Part of a small language model's weights.
Size: 10 layers, width 192, MLP 768 tanh GELU, vocabulary 1382, 5.07M parameters.
Architecture: LayerNorm before each block, learned positions, no biases in attention or MLP, untied embeddings, attention and MLP in parallel, capped logits.
Training: a variant of SOAP for these matrices, 111M tokens.
Each number is 500 + 25 x the weight over its row's rms, rounded and kept within 0 to 999. Layers, rows and columns count from 0. Numbers have three digits each. The size before them is the row's rms in percent of the matrix's.

# layer 2 MLP up, 768x192, rms 0.0935, rows 597-633, columns 0-191
121:496506528464515508494495534529496540519509504531538500553500464500518467495511479491477531488560509509473501453500493488529519487483495512510443522486493514521526492546511520516478529522504553490456527487530461519502514505474504497497475518554492482504513447509497466507487513531502498507479511488538485485515518479493498492499438520466493519533479517504497468545530527466483497467496501476499500455455479564530513498496485521476488521478484500479531488554456494485484527526506531492534468497535522488492492502466539512528483508461524453531498484524430515507479469484522547506
127:491487488519501494481498463528480507457532479497465452517491519529474481510530536524552506510489525526516476495512536467497490497484543480478523493495488514488490507479511539518546484464483486519523468476521495513486508527467519492457523478488518504555480526526498544524497495538512506502467463502489491501501462566508523507456537514542499500507509525485519498485492507472480465493543516462544529529515504493512500539530488471525498457479492536451469501539527502513489457495507507490487505498544505538452464478491525468509524508500468439482489488550492508544459538490502549490
092:507502541492478496511538494454540484509534503432479492499532508456506510546507499482481507525514494542524487503535458507506561516506503503521505485504475508486520553481486506486469494521423482513498505516478554475514517482519530492431503496492510491535514503485533502492494516506515504487500490531460543544503499473526491502502521485543509480526486482445455484509505475460467499537481527532522496497458525504519525444532463492512510467488503523488511478529535498490523519514484540512513495501484521487464467533490478537489464502490569515484494499485523507523502553483485502468
087:494474479470487550502477512492500518496513539526492547519504508469539465503545484469534489532442465523508501514472498553496477554477513495482476531535483516514509472518512478448527482483452461526520504489525471475528487519517483481468500510511484487519492501480483485439483459483510506523538509522473499505512474510463502514479491483514477450487520482525490472481468521505487510477498463534485451494529480487500507499544457488506497503541467504541508528522539520503481478503471458464441471535484531510509491509537481459535525480484478547474491496523477503478491520470483509528
095:485531491521490495494465528493508517491511519499510537477519514478479475510513486505498530563467488518502500517515500509514503507548507500482540481459560475473459474521478560458501523533521469499532463519500484546488493528474536496437478477485526479502500554496545513477558500501479507477531462526527487519483511510465518510514493541502524504518484511493535500505486448472499517525492515485513482536512528513499532525563455489552493473462512504536513479522547515509498488503531480455504473488491533495492542490532509485508516529509463488534519521526529466480515527511510503536
099:462488517444454538419446532460507464465504517489538508505528522477542500503552504517506511503498466506486507493478506453509483502509539551508467522475524510496470493493481551458495473513527499511526533474551500494489488502499487501509522515491444457510554506490489468511471486487532493508478516479564450492491509486481452487477519496505534513526477503496490469512486562511463457524513467513493496482488483535489484500508519502514504528508477490494506532481462510488516516494516526493507484490502506501516541473491512503515471541475546543522532494493508502484496513534516544522
081:504507507478495517495485521538517531490503482461504454485495477514533499480546545504528538504505543506510511477574482479482517442530519520481496497457498511522512499507496483461534501477456520494570490490468509496468470508531530496462469548494487504495525462508481473508488530480528470463495480470528544484471485513496495530510465509499497524490475518498538471525437511471531549500500498481494490496512539520521502519483491472472499527508541502512511500477492481451503475480527556525520496468507469508485520498469525543461446527535475533489507473481510492506512529497513536505
097:543467530522535549469485497473487490469483474525519527467460514534496498527502465506503500534467510508526502506498482503499530518512553516517505496470488499538527468489546511481506476502530501501529551498498517524519509496569517501491498528509483478522485520471527512504478502489509478513541536501493517530490531477533517485469499487519512482548517539540498475437494480511536489527497517466470519439493444483529517472492512502517533470511552521529508502485540488505479539516538486527449518499470525500486505497494442472489534493472547487505491505497563507485498511468471510515
144:493478531481501481495462490476494485502515546484497493560509457472495524519510550488488510496503495504450460502490492531516480449492463507501460506522537501513523512472489514501498565522516506520521496456537488540479531496520498462497524535503526498497500478509506477497528501491523523478480507484514506537525472517531510454489511515496491496541456494494519532505504517477456473496477466505482510492445522579461471493529506518541463506519464498527537516546476492553513454449497533512514503500532494503486484489466482497535462481476540474475503469462511518512476509512544482490
091:479473484498490499489461486506483516459482463503555525549534483510500461465535456515491495477495517482454510522544491485463487507563507499519495505513478535465489536533496515468506495518499522534527493524564460472505513496511482508495485514506506536512451465458531489533520473507506533490460531478561495529446493536524489500506497465520493497515525517473518496478468508435547467462477510508477511507491456481487565466478497495519485503478511493503527501503496520507524495496480493483522481470476536486486510488518521538532454507492521467517480477497472545502498512518520495479
102:536477506511503496541497492499463488525518473495470490491474518483480512480470500521478488474488510501525531516472473528502490490425542494481517489519508555528480518494492468525481519509470457522494508520481449486524518496536519538490515526509508520490552475502514506498513513517443495506482493471497520498520471463467487466509459498510506450506486436517477476481501495471499507469476466493458459434503515486483518526520482514494529499508529509520522493470486515520518537501495515539489502502528497500486523453488457528456477560527479540484554492498562476505529528510542476484
102:457478555489501496545508477538514504492498481490499517496520506466522465493480498528465518460528497455495481518530486532481484493487510539506464511454489467484506542503458473486505502541472491451495520522472465490490496522594511525537482486553517496477524541498507495510497492493530501470495494471522518519512517448514499544513457488477472520504535497456479484501512480500459512522522477481515550519482543540515488522522510502449521497491493499484541475494485526529487502506455467530512466501525547504511522519481484522499506509500544481523484511481547464486514537496507468479
088:499520448551523459483466461474460484482465518507499458505460513493505519478538499514518478482464432451465518532487495471480514506509537508562489497557504492499499504473494492494472470499490563518508523501445533478505519489485499505522538479492507506523505487501539504464541490482557491486488502492518483499526509495510501487468494481520462452510449513474504493461514469492496509509493462492505495497504480462542478476473487470531533485521550523482528473486496484457491474481537498517462508524502448524508521529556500507486479521494511506476503449488481478515494508506505529488
128:476480509470517509506537488487522478447484482529522466508452507475541521483533469485479518516522528500567516540518480540562487518512510475496514500506526497499516492531474518525521481511521486471478505505508487489464473497536505489496512520486497469491548466474478533482521500486500501504532571466486485509487491501535489454533470457504505454515523505506493480499492484508489493503514534467467516479462490524515460516479479419473505482523502493487518510474468480509487557533538488499475499491477500504466477504488506483461520498492499554512529523474564432485482496496473503496
082:477474474523514505493489504534501440437505503454512469481493500525476467526462504530446498500483475512482516499484485505509534530504511444518518523517514533482483483501521502501487552506549511528476510488537550467503487509489515512496534512523482475504506501499482488530477513529552475516523528502488474530507491499494456501411509523544516460528467449477492518494554484508475446562518500464501487497493443499514480498534489487495487487513497490499481545480471520489462491523501494491474504516475521487502457506504474508517518484517521495449477516503515445523523511502525499506
091:478470528497509533475461491543524585484482498499483514506489483496519503496461497484501526461521461510484514480518482538531494511498469524507521449499525524529479509488488520492554536475485526535513478484466485508507489438494540464504512504495495530496491503542503484495501487559503500473449515525510523532515482458492494499465508486502503518533501466504550516511512472499480493477506476551521465459480477521521550497518485517489507569554514511507469545499511523556498530483474489496491496503512502491483461483471499531481486549506526520472487474516511538559499489491505499477
090:514521510481431559484489490464518490482495504548579457486497462473466475539498487526524510494531490491483501493493484492492534509491519480533478471486528480527490490534511468540487509504519489481490497488513537489446513462478501536469504545507532458490515472495472536483502507477483505513524494462507493500527505472531513534505515497520475444487523501462493506492495495459530488484519476510470479511510505524528541525533473479519479498518479490492507492538483516492528507521538480517482484497477520534468503478489487484513446533534486492445517475463499451560508469503453541483
092:510508525490489474477487479506500521537469532443511497510503518506470485483467527464516496493473494486525470487491489535490498512498449521510534464512496509532541548497488479458533497493473515484534518489469453507502464486512461497504494511475500497479499500498504507481529488544510519494479475493567527510476494512485463528443473538484491478537508496471474490488506562508508473532511487497475477549487517532475504488482485467576526506461448514532487466511495521534497538491513479466485515490446512511502512520511551466544528515519520490473534469496470474504455500524481531526
089:467537483467484485530485528508506490447481491474493509518449502525473510480510476497512505496470455512470547508482585500474556492520544489496505486536515497490486486487500509541505488533515514492522472502506492536527450558521507494482502503494489452562492524529485501502535506504522496542498503526489489497487495452508494484523518510463475545486495502506477533471557551478492510485528527512474527444504507507531515494512502516465481487478510530507512510472534464499500544467505522497507504491512481520521489504538507558510507481445522525445510465511493525518468504502542506487
104:466522478466486502519483519487472532497490483464468545504514482497494499546466512541466510474470505537500527468487496481468524520493544540512465492518509509503503473523528484534497516495499495493454510502443487495515507503493517511485474474531536476499452515495513513531514529485518485484492506498522512479532498457500461505501502454511536510450475458504468458511528550487499505497502477490588464519481483521490536504531519512482505459491565494476470492511487504467480525497475496527515503451508514519505489481524472530498515469514494517476496490479489486579547496494555470471
114:475508471474530507497510501475501474533528540575495501500542475503530512518506478513472520544538496467523534507498498513506478507523515511507488484486517518511566488502492456511486536527472556508512509509492526460517503463535508460450487516482452519499550466475492505461479473451490513531510494477462511543490502475486483472486495460498551513481544473490485533474456505495477513463513466514475495492528503524497502517491497433484500528507530472500554497497456497499536507508502503514485462511473504532513438495497548496523473502501482489496499541489510483493547504513491516523
108:508476487515530480522496490504518455533518481491527470484502510492486503523425474478496499512502511494488485527492501514486457505434511486476499503483522517510479510520483489515460508498463541528501516518520496465467490458468510485505475495546463531473530484450466514531478495507524440524516479462495518519491431495511511532489498459545498475488528485517476518503493507503461497474477497452484474472547535486531471493478491473509528509465490466486474489469498479493485533447558508520515498511466492508519489519508469483528473529471503505440541518467530513512519504527469484459
121:493516494510510499500475486501571485474486493500550534559499505526473493539488526444489519495478517537517485499516492516523466538511507500512491502499553542506456494537442481497519493477528497463506530512498500536438511497526492498484516455502498453511525508439520486494492454519495536516493557501529471485513495517507496497523505470496544458500456528487497472492499526461498482469480536521491498517501451487451470509484527471527487505453499505479520528489516466500485530508528487536514493496528507479491529481503513523529563466455507504506484488511533480457528498503477498491
115:523476461526505481548511495481485518492524502469518482535507479500520514475463517515490487519500486552465494515493496466497505499480472470488489498502493513563441505511533444506477513542493505490507469496535508479480518500511500494465485532519479496471518485489496505506503577489486523482524483489455511492532474505479528520491498462471513526488503501480506520473491502491542522503492483516559490508545492514523503530513507521507536507476487481495484493509488480465531503501511496546464544502545453451504489477568423468524480516482517492425465477503519472493492484458516541499
092:508521498507498444498474496459490491521505526462491539487509495460515514535532509499486510508502527497496483493534489517502535541505559510483541467469560531500492509511474498487509481484453495452452492495466486487469531465500510510479501455470519494562515536480538515484526526494466496518530538480501480478525508485503497496488498491527516503490509537495506524541488489482470526496509525496487514494471513477491482481495498523483491492492528507459517498491521476489525579471525510532476468531482460496547486477468535509506476475534506529478475520431569484541502509466507529530
090:479485487499489502504449520462485465513503475513524523506539489485528487549493506523507483506455437487530492507468500491521466515515528464488491479479521502475509504550501507493496517486506480504525486493521465515480495517493492530479513491462514498521507527475521526478540495497492506495524477511504515506464490488510466532432437525509525453550440536517504500510504544548418483497537495504535509493453499496520528481481490491498510498526482513493515528510506497521488533453507476528469478519508514555468507454528468479483475542529518498486530528478532484453504486459511521514
076:495511506471522474515529510498535507522511505528466543519525550504497492536551552481494504521479497467517520495490513519521545508502503505531508497504507478512478498519449496502514489513450520499504523515495501494506516509498480495501522477460458517527498502567505495482535505490518508539513531461518456505472470468509462507503446493540497520505527510524522431512499506512484477513512523476488483492495506505520455500497499498499495502569510455508497495505495470497444507504500511506504487517483530547500483493525554482540514455447467509499554467437510530505453499577495499504
096:550451479492471514497531488516474487496540500556516508492464527462473462514492510472550495493453463489520443481453521517496435492502491498476460478523477512440502510495478512488490517491500459514473502481507500486497499500495523524512529492515472512476479501537522521505482486477499467514486479441531517498475479485504507465527499509552512477520486492494495503497512495461552480498516476481458508467526466469531509518507516483546476513505493473529468469441489530478528514499536532503477521516460524469497514516506486533541537532489485504466482469539509528500483540498481487542
107:470429489496479491508490497443514499454525517483456500502487514498504443521475506479491487490488494521483499489494488487548478523505487510489440500495502482524502485493490537492512483499487483531562490494489478468508478499473485517459500519502526524521503480464471524515481503485511469509501494507460503487529481513556492500449467533489532503459517475531426576505499502502532477494531471530485531484447475486522499529482514488503503529513483522491517495470504485471458488499520492526517432483495548474519520504507522486519497554505520485516504534547508457472467500518530513536
083:497509499496543537465487492499511504451474526510502467507498505482538542524479466535504508514496434518551475509480483528503472526527511505495472473515532501485517496549487517501511551464453492487515490532483482554529542515480501486514536470493471492513482573529525497479549481480489469491500484487504469503489474524464471491471486501483515505509495502504476498479452480489494507506525511478535453482466504499479547487515488520502512522439557478503493508531499494520489514503506496486498526489494537516475453489518538471514455537541523530451474465505466478488508514515471471537
126:507535500499492488528511484470521524490481508452461531508485474509506517531459504537484460510523507510482513512530514483488542478540484504467459481517479498512491502525479478509510531502473505459479490526488470465484525497553486560468504498527524490475481511493486522512506467512473511483527478469528519516494512489472531528513481507522511485501488503519524590457483480497559508532510553440465448511491560515514513532502516462502457471525474513487497499502507496494533539516506499500493499508499488549483499514564491479491490500515525467470496551529515492509500557503468503526
092:512516518479497535502490509532515516452486502503491555483468489520473466502514536463526495484465513482497469513496502528499555516525483530536486484513479439486487470514536524493496500482501527476572517484498474520540506494484490516481502460518527494526485475525481479511539497507538496502469476499516504509498455525509495504480491491498494470545546498466513525499525490482510452491491477451483524496512492553535474529531494450489482553482499488505484494484524446502516471505500505466493506509496484522524509485528501456533493493542508568483495486542483577499498519496498502431
103:470503477489491540508496487507519482504473466509512525520468485534472440543544524524505485532516508523475517461480477506534472509534446489551437485497526501502496497484571486514515510480517481475538517517460529525479508499489487503506470494508497480521501481507462490497519549452491520439536477512501466508489503514463479545499476484530487511484506491499484500499483486512491512504492478476517508537504510506445526516463528476502425515514486561525466481518497476485471487499505490465498500522456506531516511499527540554523507472491532493494491539477518488503551508465481514481
091:437553499460513443452485567432485484493497516534508478513498490542464464496489476510474463504485482536495503496494473507524521460537582532489511474492509496511472510508520499520479463487528504482512498482492527506529506504525520516472537501463492508531508498531495492485478481433513491492510481517519476503505501481496470496490478469508465497483475478558437475481522510523528499512486458527480508479532460500475517482498498490496470515474534497519517499466523494491509538511523487508489517548483528491477530500506484498461529451500514513502464527524469489450507514512505520480
120:469491485463500514513498528494490530505509504488486475486513494527490448482502520483454490547462505486485491478488495530482495511544521518494468456510497459545475515475524505524492474505489519482552462508459475532465476509480476502493484498498539464517479514552508512534488503524513496509443481516500542501468476466535490498552529503527528516474511496495495482476477515508515499492509513508521475527526488503497525569488464536508505497499544520529445478437491506470501509481496491500473472492458471511520525498491505519501578454472510517497477485570494441513496493521474507505
118:452491525466495506484493543543490556509506499551465477526496519487468472492503471456499513487493478480538475496500506507512519540514505477487514514505501482500450497501520529497466492493529494516503413519495490497543440532478477460482525485512480554511513540530516501519490463485520469506491495522514489478508469485503464464487490522514485483567499517511542499526525479493493457502517485504509529493508441504507527514498526527549497500502522500507470491525530536522471524497507433491508506530512517490495482477472493485515477506464514512541493460552463530469492475485539466512
070:542458499473520517478489477504533455472490525537502549521502454463562488485454479487494464474491482507538520457520475491493535462486543503473480487506516480517468491497501502477499512504501548521513485498492451497538504462494504461483479457520492508490499493494494529437510483495510485520498470480489549565519469492441489479504515499482479450481467474523482474489505544455460485547492477504502502492503526488501521498490477460486474510530499479473532479487490501512468499502543463480488516486503487518474489461477548457497504495528514521492524501500493479499513513534481504437
# layer 2 MLP down (transposed), 768x192, rms 0.0782, rows 597-632, columns 0-191
116:545517499485490480576482510510545507491469515500532521527526490506525503514438494517530532513525503473509522506503476505478529490497490507519489450517484478514494483505508483501505476516509454468514511484510491474477534531498530528493518508528497545473525525540447502518507519505539480474489522482492496469540533519486471481512520489467496537503475524529473473519544486475508541465491492534488522512482517495506488532459514472499538510476482476506514534473461432533478495532529532551458527501520510538548454506511441466502522512478513491515477538548492499474505501512519500481
121:503472492461496506454494499508490458517483515515452484444504497518499488498527567511477502517522540518479521468506504466481498469502482522471503485506499517502504475471495541511545487482481491491476518499532467488457460509463508510515536523521472510551549496466494482503461522565497513503488467521495493501484505519474500526476478535511480495480546520517458501491500511517527514496507491510552511479525526496487511476540498484474479454458500463489554517527493495490486429488517458503498473509487477456538494496480516516502516530530483474501553488562459521497454513527521499507
097:512484513517474468535445526496508532520473547467491500515488534479496512489496542512520502511476515480530476507518503475489509527500556489529493497493480526507535485510469532543495480475484483453502503461479498482521543541492471526501507435539481506519480480535489508473511535502465520566441480510504473530461528448506482469489560496514484503485511471484495463501531478475478496496489478558466501467531502548491523494536518512548499498492489468531493488528501494515494505473498466492493497490532471500521477502511448492481441507523455486486487516485508475536495489479483536493
094:467498504460522486503554475505469516441491507510443496546490501510528483498495470520465497468510577477476497528517486474511477473497520520516519466511545444513487507511482531509506521540552489482482478505501521527510493473475530502527536507479523461510505496500490522503471494484494474521506506487531528454495530490495521505435472547487509505562484539473516536498500467498519512454489505500545546531488530476539465500472489500457499526474502457492481486449497490492497526488508492482541526492539470506478551473506514510490508479501500481504508515521526494493527484508509462535
098:493546513501479519500516482474516505480464498507480518498526490479487480523494468520552508502507515480494531533499521499485526502505468473499501521507493515463470511489515510482574571508481491509533574514509497484466504490537515478496438506545532478484515472497527507478482504512491498486480556519523472520522521504505496492541501499513518478464480466527510458472533533514446505486515500471485528523530529473472498495521471488537482496473520468465528522530473533492494470477493463473461510514485476508480479487506506504455549502462516448461488478463496532497568479490509522489
089:555531496517516495495502499507528506499495466504470527530498499515513466513514485483479471461517527514503531529509514510477518436510518484443529472475485502486518523499522509503504518548526464486488462494485500545474522497472505489477487508556515485555467522489521503507520502523496517522493471461492513549482486522533502520555498535498448497473498528504472515512509461496580485489484522479472502471525511493514487530504516442505522470491464553523501487495494532483484569522505477550469554493507517516518518473500460544485510511491467499524491495504497532501489474466472462496
083:555509463475479497507553517481496484519531487534501504510499501510489524520510485494476472520515499528516518516511554507465494564530491472521487511522499475474482501493508520515509492550551496477476523516508491521552463503520456517502485469521505514526478511477542537509520477511494519510543509495480534479524511487531494446503568542502475504491503486496485487457525478514451492556500463491500521457478524516470481447505498484496495498454479504511461441521503508531513499497475516518484497517531496526492500520552516495502515455503534491547471508495502524535527500461454455489
105:503484480494497490497508549491532488493478498480497547486487490429511525491486531526492476417487459503515503524491506532513495539512537468517497535509546477470472510546498497536526478565502511460487522507527454491462481510538443484472514498484488521498469528483514506507462517488476460491480462490480498539486508472518476527516530473545482462468502545488490485528544503493488478492531529476484558475524468485482479497501489483519532507503462501453531490539485492513524487494500502512489499527532478459528491532496497485505516466478495488526508477482492470498535488478499510449
114:505498500494541484509471538493510459516460533514514510495517510526514540546529511496473494466511487513506505476488515469537493482471479522512514509514510513523514496510497474458501540509507507480532495520514510510463525487525538478509476528489490471512447498507494514491510530482535521540515505497503518490541514481546394490514513522472491485518483479514492481497472477523512463552477498513534504516462540497532544492498478483488459507523457466533487518497531550504500453473461484512503507490501468482496531457462503499551501495482518476462519494499498551427506467494528470522
099:534545535506460495470508474479507536470520508480535489459503508490487528526508508537485505523523493542542504483509471472483465520517566514500524521551519540475485506509529519487485495494489493475461485514512503513541493534483477545526542485475487521472518483549508473519528508507501516502503495509526495463504505505512482456485466483520517460457465533520526510486567499482500520489526471522489512485467530554485533450440510515483456468499504504478509462516458510446471478514517531501514517500474499487460494517499460480513478473514479483501535521531503524539487517520473509497
102:488521514471508506467532529470526484464529517528497522474491485489494482504508450546552501476524463534486494506490524522485451507513494499501482485523506563456484452506492500473505486479545526478475468494505450524489531504484495518510521464482475541509547546513489510505484461477505478477551482529497515474501504503514468542452527493444464425514499499474513484485470483505518585540479498532540513508505508529485496482481505503490531458517512504516512496513527512464509471465523508531518514503514505510483485483502522514493502524491497480496484517519479520518451508510560502517
090:503521498478517532437492523507501493500485509507514516521500478515544524513530476478511461555445503526500497499492502483501558495521478455483492530459499486530510507511507528509483499485545481571515484474514523497496499480434484500488521451465526476512489506480499504465559498509472482508493479511488482490513516532493463468513528508531473444530471519503530472508534471486542461491516494497482443512549497459473484488516492512548490487500481511490470523508500500476512466515506491455494526516500480513491475477508528488514519507540455548473523494545465497528534461526512534503
086:525491555494476474499539500495500527485473523562515505483540465506512521471515504504517491474487529513505506571499516500547472515457536468500474479496496496517491471479524480490521516488454480453542512467531495508459498487554517506478513537467508487512515566510511505567475463495486480526489511514528541483495460487469520499488504518518521512458475495515471485491503526533497496470589497506476496528497494472460491532504511509490500517497537497478479541547506520531497502505506503442500524510500499490520496502481511494467517532503484517489512515533482520498531501484552459532
129:497490529495477479515493497461535478530513471524493547507460536457446503530503520520520510527495474503492480530511514504511495462505520530509512538495530490465493465487539483508510504501508457479474539524483482485468453465486515487454518531509528470503500475506502529504484504475511525499519474500477504513502495559472487505485442486536513469472478518491542468514535498510492513499502505522449569533465482495507521538502518463536509450502501495499504492497515526535463563470486526521489555538522547504446513470529537475517537507488478483489485494485520519493479489486537509483
094:452455489509524534507528489523465499510503494479504476539440501480512548531460488502509517509517473484507530490491469465530499486497471438489523537505548500503492478471511494475499519503519458507504537499511531532520489551506473503490541498505531499523432466517492474498464561536481505495509510513515516493552469486453492499478485515514546451544461475521487476481507507484469446519493480500496487499483560502511466481530485499511470497501520483475488490512506534481475516549465488493520489473479508506496515485491505513508550493573480496493485514511525493519496491476534457495
104:506469478515556467468479485492460484491570496479540472484492516495509471511528512531493518447497509477510503440496532572476504498510514512520490529450531526479471522478525489486436511517501481540529458527552532520523499497524527514515512511482523494490524516549519505512528523503499533478510532490500540494472468500483500513510536497525510509505494464548536550533493526450489489503524485496502511465561513535533506526481499531515502524504518534469537502509518501505498522518519484527540485504488519480478481476535467517481531510502490494473480459475536496497524491499502492531
087:479526490525490503491519490545504469462480515477473492534519487492510531475504520459552485507496529508528458517482509503477493436494503493512502523494508503508447482499448540497522485484492490481526543476477517515505518488513520442518546492463525501486485520520496464531494485475477506518435494526500511496516517514502519479486518523453528483468505472509474514542444515485502540520494522490480511504490508469481461495466498528496518484483498512494543434462496477454519496523469540467501580473508481520482535488488503494500540507495537486513496475541452488477474517536516491533
098:487508520446514517448518542514522486486484537533480497511509484506470515469490505506529511479528481447432528497477479469490498490486485510489529514473482479517502514520516503503518528457499496506497492486458472524484471480467526481516499487522518469526476477514489498487464471478492467480475524504493497482458558480479543510475515472463460506490511457550495540486461492518530465491472461576507490494458533495546532499480498446466522477496526508509499497484525524462493478516532497480499460507526465490516477500455510538499539559515487505497480516492487488504514455505482492526
096:518507471486487487516497509502525498563542483428499481490536494461477516471534541504537475497456504517534549504448496548477474475485512472470495468493508488493498514493492525542525482489476514495534505523473458478504515528458485484475478507484498467488495515483507480504431487478478490530529464517492476482422501521515472503508491509508519475478508495519507496493484482472475491464478493498521481506513517503481464476518479530491451497565436513481494512494480516506527534491503516524444525497480467501481504512506480498529464486519529538526498527470521499532514504456552492489
100:512518500503492540445492420503542484535505518505516533520526510502498536474503536528516559498464509531531491522489503532487522515534558495510501479540482499487569479514451485484547456492489474525498488489508527492489525458509496479522509550523529427492512485518474489512503506487489502513467458468547504527510500543478501492492526497481482466481492523492529482519503470535497453507497524470487479485470527508491459525510495462496539512531501520516494491483532475517509488542489526512516469500497548531515513465487517481515525496531466465460511503516489486508521498458492505497
127:499463489492523500458489443493534494510509521525506517509532528483508475472505478511474468522541516488525459484524516510481488479514523520517486524512501503513505475510460556490496494468535486503519510559513511446501515507498525446461563505509480528482503469470451534468560553462500500494511491497521541549482473503546485484499504462514518482488523506531453542458480473484485538443520518487493481467534508508511491521486512494527462478451517526509539537518502526498540500510542482507478475483491498516484470519504542524509480532479480506492502493500478493483519494472477491477
102:484488514463454483511488507519507531501482477541536515532482495506425530501501507501493499496496442506520492539477496478514504483487478465472501542558501541511528487456494473485522483520502519513489493471494485516537499554526468507484472512498491492475450518556518458556486517540493548478494514534529474495514536480487479553493509497507495519548489462474503454491458532501523526511473512546491517498491500490495526495516508491506469482496503529478506496511428517470521472504465473469519487502463460498487503479519519502494486537498489525510500532457446531491509471480488480481
110:541475501478496492498477485463512461521524507478544484533484553487462499494444484453534497510502521529508539495499441519485494451544537508509512516498480494506512512515504488503490492486504490469496470531551489444486469478486559516478505478538559482490525505530546520513500486495493507478482519490473507509505516539522517502486466531462519472497473528556500461493516493495475532523500508502503485520532521543461462550503480466454519510500486514508461460514465542480515487522463488490504477522497468495485473468484530488488518512504482483485528462543543519505518507477530514508
111:461510526499471530428498519507472501501508568569500534511505548509481493463475494535513484488491540496501550526514493509513485538515496525511526563459534510466538502492494471480525502563514474525545509489506452542501505519472513482561527494510447544481495500488493473495502512514523518508502465499457506529528488486517499483501495480521481521555524511530503519499497509534505534478512529514479482554481505459488521529481464506508512480485508521501542483502517539501515471519473470504509449494504512531518525535457496517510512492494510486508501516491497508490533544480502492496
096:501518484524488521526496478528512517461493476498471548494526511549514488491498541540559468510559515487504453468496497467487517488523530481537486527525509516518504517496524475501517510490499498532481478527534525501561481510471505496503549530546512497492448515541530529486526487486485538534463523488506505517513548462495481516517511500509494473505520509512461511490521535521482439535497505527509546495540555491491512494520547508519508525518509487465489530497503497460515528503516514493520464480427513515532510504528511468481486515515540465487536499529496492509546486502472485533
096:504525505493496548492440541484480438537542484505497536517517505474460501507511484500503535479500472498509503497518494478470493492479522520490490477493532554510487463482504490532501489509509476502543510513466498544513488481506518487467522525469533507506503538464472481510519502512524500469501496530509475560487498456487547493471461509550521485543477537539539497555505534518477487504553490492501497458486483461500493520504544501471524463501507514503459487513545517485473524463516499498501482512528538495506539479486531512486541484514499504493558527458502501493494491519513479573
082:500495544505454573470526518504506522468504518448483507480495492464518514469478476529539516473479471498480493511480462511472440482500494497482449511518519519528511474478524500493497521536475554504468507469493507473467479494479499517497492483552496522497470514484507494499477502488510507520480442507537532505498505504499519456505485469501484504511461481457496513457478501465516530482459469509448514537468494497525531519484510468495496473507500518440428507485475508509547479508468493512495514478475486460485520488476480516515462487521507499471516549547536499529493485481486512553
090:507455496494489502478556500539493476522494486495488475482484475560510499507485495512481535525497526474488518476505500498526486496478470558494471470495486532476550448527487490475451527462498555434448493496488484511513510519527513473503509420514531456473498531514500486510525536518506501476557456467496485464488494471518457525486478541475512512476491483491493515488505508502477505517526500514490494515512545492485484513506451473468435506503478531510558498526472487500529551494498511504544537503487481502497544492524514485494481523526502498502484467493500487504525529511487497489
089:480524476497499546513533504532514440453451491476503508481505520486470537479531500491510454471517525486484477505481498523438451502504456470526499495507508520460532540524488478475486448492486528512523465455486545505510494489527514517523508496501515485482501560516534503477484476481498516520501478476516528525494525471472500494529533495476460548483531493519551492526485539535456521461493512473493547462485490494515543476544499492525487503481512534486486481512471533481505494485478468459492526479489433540490504509505528503513492488470491517507513455486497532472494502466487504500
096:510523467528483540503524484495521481497525470526502538497481480481549545472461495502476503516516487494535489488456516525513488511474517463502496492477485468446479511519476489549507535511450503503447499516491503485548503547489510493516520524486488509573447530484521506485490477474486507489481501452522527465454512543510510468493441458482517565548534507546508517468466497480470529486477517501537463485496495523486520493501485520518525478517516505506494506511526515497470537503468523461551464510499546505523467531518516480516493491504528525486480498493511470522512499488481488497
109:492505473542494518495491488517515494546499509510516473494509494469569523474480492513553480498506496468536521468459458487588473515460515509503504512567506501496515460474508496492507503509501495535542467497493466502479474495479502488541556526513488517500502492495509473514491489498500513533513504511472479485493485506509504474470480499511501489509478549564518516520544481485487483521506505553524551511462504508511515458523456504491514511451530469488515478477522499536529522501475529504510470480518539505486516485489479552487531511493540527480498464458460539516483523465517539515
101:533488548465485521490461487513470526476468486510482472495493502465535508503459518501483486506465507553464489500523511517518518503539470517534480497573495517486551437490489496451498502509490518435514515517522514489454467509473474474496531458470509526511521470519509453472533494488479484494452469450451510484514492517462486505472495485499552529519524474527539501526501514502500480482496500495508554557522487512479520548493508476500495540482489485536472476492498517516533490492463510490506501496516462501539497512535511507495501494513506550494513516529505494522457509498488492457
101:574518435509542543426483505515477507484459500511509470518482470513515485493513493471526492532505520485498546504537478515527467511485504483485524489506439540531495483442503494525519499501484492490478522510525530481504502452462512507496484540473437486479510478489503483498535491514532497508496499498476472514488505490506496532485512449509489510453487502542460493515538509519475520504515556519531500495532492474517504466505516455511501521504484482525497485535509547538459439523477512509495530482470483496520495477471496487490495524472493491489535481475526493530464532480507451504
097:476465527521499529494494502480489479472483524497491537497475488497508481481538485515540481512506484542491506486447542562524499490492510498519443519521470484497495488524473503503494506495492494460534501455495507519491519503464502489482515471480504491478458482544499510512509549566446521523528485473498477487522443533463501516515451487525525531503511540504486470478509485503505500515490539533498528499491504483507454488530496479529539557506473492510505523488476464470444467515497493483486513499495486501513528512503510512445475490486493544531427484551507458465506484471471512529
118:514498490469485557504495529456499491499503482517508496496486456529509492455546511512493494497522507484498526512482519514502534460478474472514495474532506477465501485508520510480522472511527474509507519483507527473489518530474493476513528503480572529527502508495513511480535509477472551486470502587506561502461523506495541523522482490504538528537476488491498511537498461486496550485508497535487511502524509464495504490497549506525485420524487478499502471445453460497466523532479497510550528511491465504509512511486519526513529519504529483551483512491476531495500537500526503463
118:507507510491519525493482473543497490490485467478499495470515489513524468504520531501530553478522515514554481470505495521542510466512487499450535488524505528500515470472481514474483488458514537497489489544543521507511524465517468498522523513504465506519518480525520519526535510490514506473538520486480530490480497515467525463474466502491515446501483522504501518521459458472486494472478518486498495467473494481536466449480518510458481493509549498537538506482490482513555500532516438520474524487472580509536482524514496470485514523549522491486482530480498478561504510532493513510